Each number is 500 + 50 x the weight over the matrix's rms, rounded and kept within 0 to 999. Layers, rows and columns count from 0. Numbers have three digits each.

# layer 4 attention key, 256x224, rms 0.0853, rows 120-168, columns 112-167
511508474519472512465507574459507471529484530483524542572536471473492482472499503500554504478548506489490491556516528543516502465470453540507521488478447583538493624534
488483557550540543513528544482544596520508498438517553421479497471466450432505523516492511520513550533445511516462513519496390464530549577471522493493498520518523601471
572532513491483551475527526449504529493533553476490456482444471436483501400564502523482475569476473565457382519485533434531577414582569462444446490544508523481461582498
419480578520449433511513561449484521528490555486543584498528505467519449560453475471463537497530422476535537515446525589510441473476431583493510540496456500502578623393
455503573570448440567561546440498482568475505507504577551513474512519465438471496477467448471520485432410559547515495551535511434506422583527542550445467481542545616373
503565509487508497419546538438491499509485540507478551569550474464484450445458446504481449451518501489388558504485518508501571466433514547555488520513471503537519584461
538580493450572525570473456465497498509479459458435358450442508521496484454464487544508394538436471569462421503579466424534499481577569487547443470614491436481455510541
469469450497507488518469434557540462496454470467491460454485534546510549582546508444574544504475561574590506522509447487485419613565486409423478459479491460538486457601
515473512459568585432503529514544523461523450494445547496466525513448485608470476522418516621513492525493466498530468509582536543518586483509516514497397558484487504544
543526426454441537485409580535513487546516551493587518454546514429532525511484464518497431422460493502523429502523528366522434448558503514465496532588521570621437424532
489483607495445493488483522503548494511541487480515509509479497462497445477543580596495481527537534501551527532482515548582557512456533561472576569455495578547577498495
504509498549434533470450545574454565497423498523475491567478537538375462554468489483520499451537526489546589518560503566495548557464507535545492596441397489530595545589
546487497509475441551504477410500450436471502472540510521483440456547530510520472513539487473541503445467553520489478464516471442500436540497440471541567480372516508459
590530488569477445490611521473455535450435491455411427502442546597502477549438455534500512525528536544468567603533432509461581560532516501529589419404447492484558497507
514512499493505458505530513531452477468461490531514481542467531525469519505488498525490484472541500521546475509546544470451499526493481467488485559490473433550495498525
458523543552514489519605514591482533495531504507528642486523579576459495478501539547506545514544466464545571536542626485415531555443468504508521508497465446499440624499
534553518534483524481511398464462567479412499494432454507491616678497495532544548468526520502499465547502599456499491478552527542618452511532591511384480519527519516549
475499496524508546535510510526459503515487490517487472514507477515482547493510495470519482518429505528544515470459511513472582599416535447476512559475477451516528500514
547474540496513543513488516499538539510486450418561432441513483445599487480505532470581490592503536459447473486431508562511495422491587533504557489479410563440575518538
477496509462608520431468489515572473487542476511493523482441507456477506534483459488479558506401507564492538524528565565425503540523535442526486533483495611515483517585
543524521489462503482518510531485553526493484472455418519492487521486502470461545425522522470458470525552488495498477508480558469608438479546453569488528519533476484514
471424515401502533476466539567539465485559509541547681511478403343547531503473493494504461496415510460520427553511526499491447440433628499524465485539482492574439496542
493490468578434539491418479534475558518458578529501563431563459458478457543492417552525448568565559379553488525481466466522403431403501526474545436454510478532525510471
511585541486543520527565555498484526466532404504456557474579525477474370467581508573456499528551473470449396562557542444485380428473460588498521405457435517541413490432
487557543553528537543462507472493537489413480413509473474556472618509438546572582534491545518557524538447540480474482501520523527517450580530453464490498492419623525491
459437518527470418464495520510509486579481464467514478478428517516455546462454519419541540565449482475617555397525419586552638507547519419522404497481519481427556551504
489459479501404461449507480511507494524466502561517510526403515453465530466454520420457487447423511514542480497529470558559580497516445473513471519471503558506495553450
554483467513505562581509466490533552453472519590538578559523471562554413527503391523449466453518454513535523559491586448557306551533516626474492510618490528624467456481
386400556488505414432533551538487441491541517541445583506387578438384604537403403423498528468481477488582535432552425597585619469495469487512397529522524556512464598396
580522480530471521561561535574492491443467462524461521524556532629492400577521495521445570529555576630474503536493570487502369508481453535435532493462516504499455526495
444460427504576429468481526478504407550583520503482544536446509521470572536424521445552613450448507513510577501592446641444558445479530367532434483485525540466542496512
466443506485576446482581570552550388508514469488526465600418536531539630464378449465426452395409326573573613431628518525462579548522533458463412562505513531561375474426
545532447511483590603503529500490561442503525529511506542610489414469475503451448547442414592532491382473401533427543424453481523399462544455595479514479483553510523523
573430495451559440517533487475464518462530502476525544401562504435472478473478563519508459530493500501452511471424526465574494461499536505486488527522488456452563579556
488375385452481492446448464465453543550433512615549607474438470475537563510416454385537563479420442420567540476503469634527518482434513459517478501542501477476567449511
435371505495465493430481529417496519550541501527447530478472458428438594575459470496560475559470479362562479468503356587552521445394591433548454521631515529553455473442
451431483435557461504566425525505446501539503479517525478520557520465495512534560517469517494507540499522557483617432580536489535497531484483447523465461481473548538503
489427523508514416489527552407506550490570489508447542579322526456460584499472427499439456448435481473534516462549533547573574408598503463576433590551598547552409496448
392423565561508458427490435423570440551502489505523493481377517509510520517442526498462490507459501498501595473504442589600564500443466516557486574542464545416555562465
442431493521457475514525563507498524576521503540495484502457499450494571461443486438466437488450485527560455443509472518533526430508481442497446524531506526398504505464
488476573549467409528620495450493494459524413470469559458463531461489563453476530290543582518434538474451488463546400505496542454520463371514421460451533386386600594358
621648482451517518517459481457493498442513605459413434543555518485512449454501558542460523578509559498449422585475494430574602578464473462482566470347458558504522424542
476482481428560506492425500462519525512583422436558564369504412513569482500554498544457444498519532464471490426535576515576436416515514505475527521482499472617435451588
550597612366501522504446490410486456482559481458444438546445520447542451433512526543407422477381538517484334553430551398568595360559508473463428517403517550516562502434
420419548571415577499469454590365548572473486546589546528455520531484518562461448552559491392516513506563543505553480532448430413479648555503517505558469525470435547533
558542493558485470515554532445466452528463492555412418478552555454422554501394436480515543582473494521540532516468484435434562616503443448537502457530508523498436529516
475543493565542489526466515443443516516407461515529537372499498575478505555508524585514543484521526447536485517522503493461522475530540501477521473558433577532393491560
473505563479393440566476499542526553511561551448515551484514453528531476515517477510624498448556588529554610439515519550483430537507568470508538477535557493494511549510
551469527374575498532544501545490464458577514471534477538577548497525542481447490368515556503383497491492410500496566501539498570541436378473455466449502490498630514487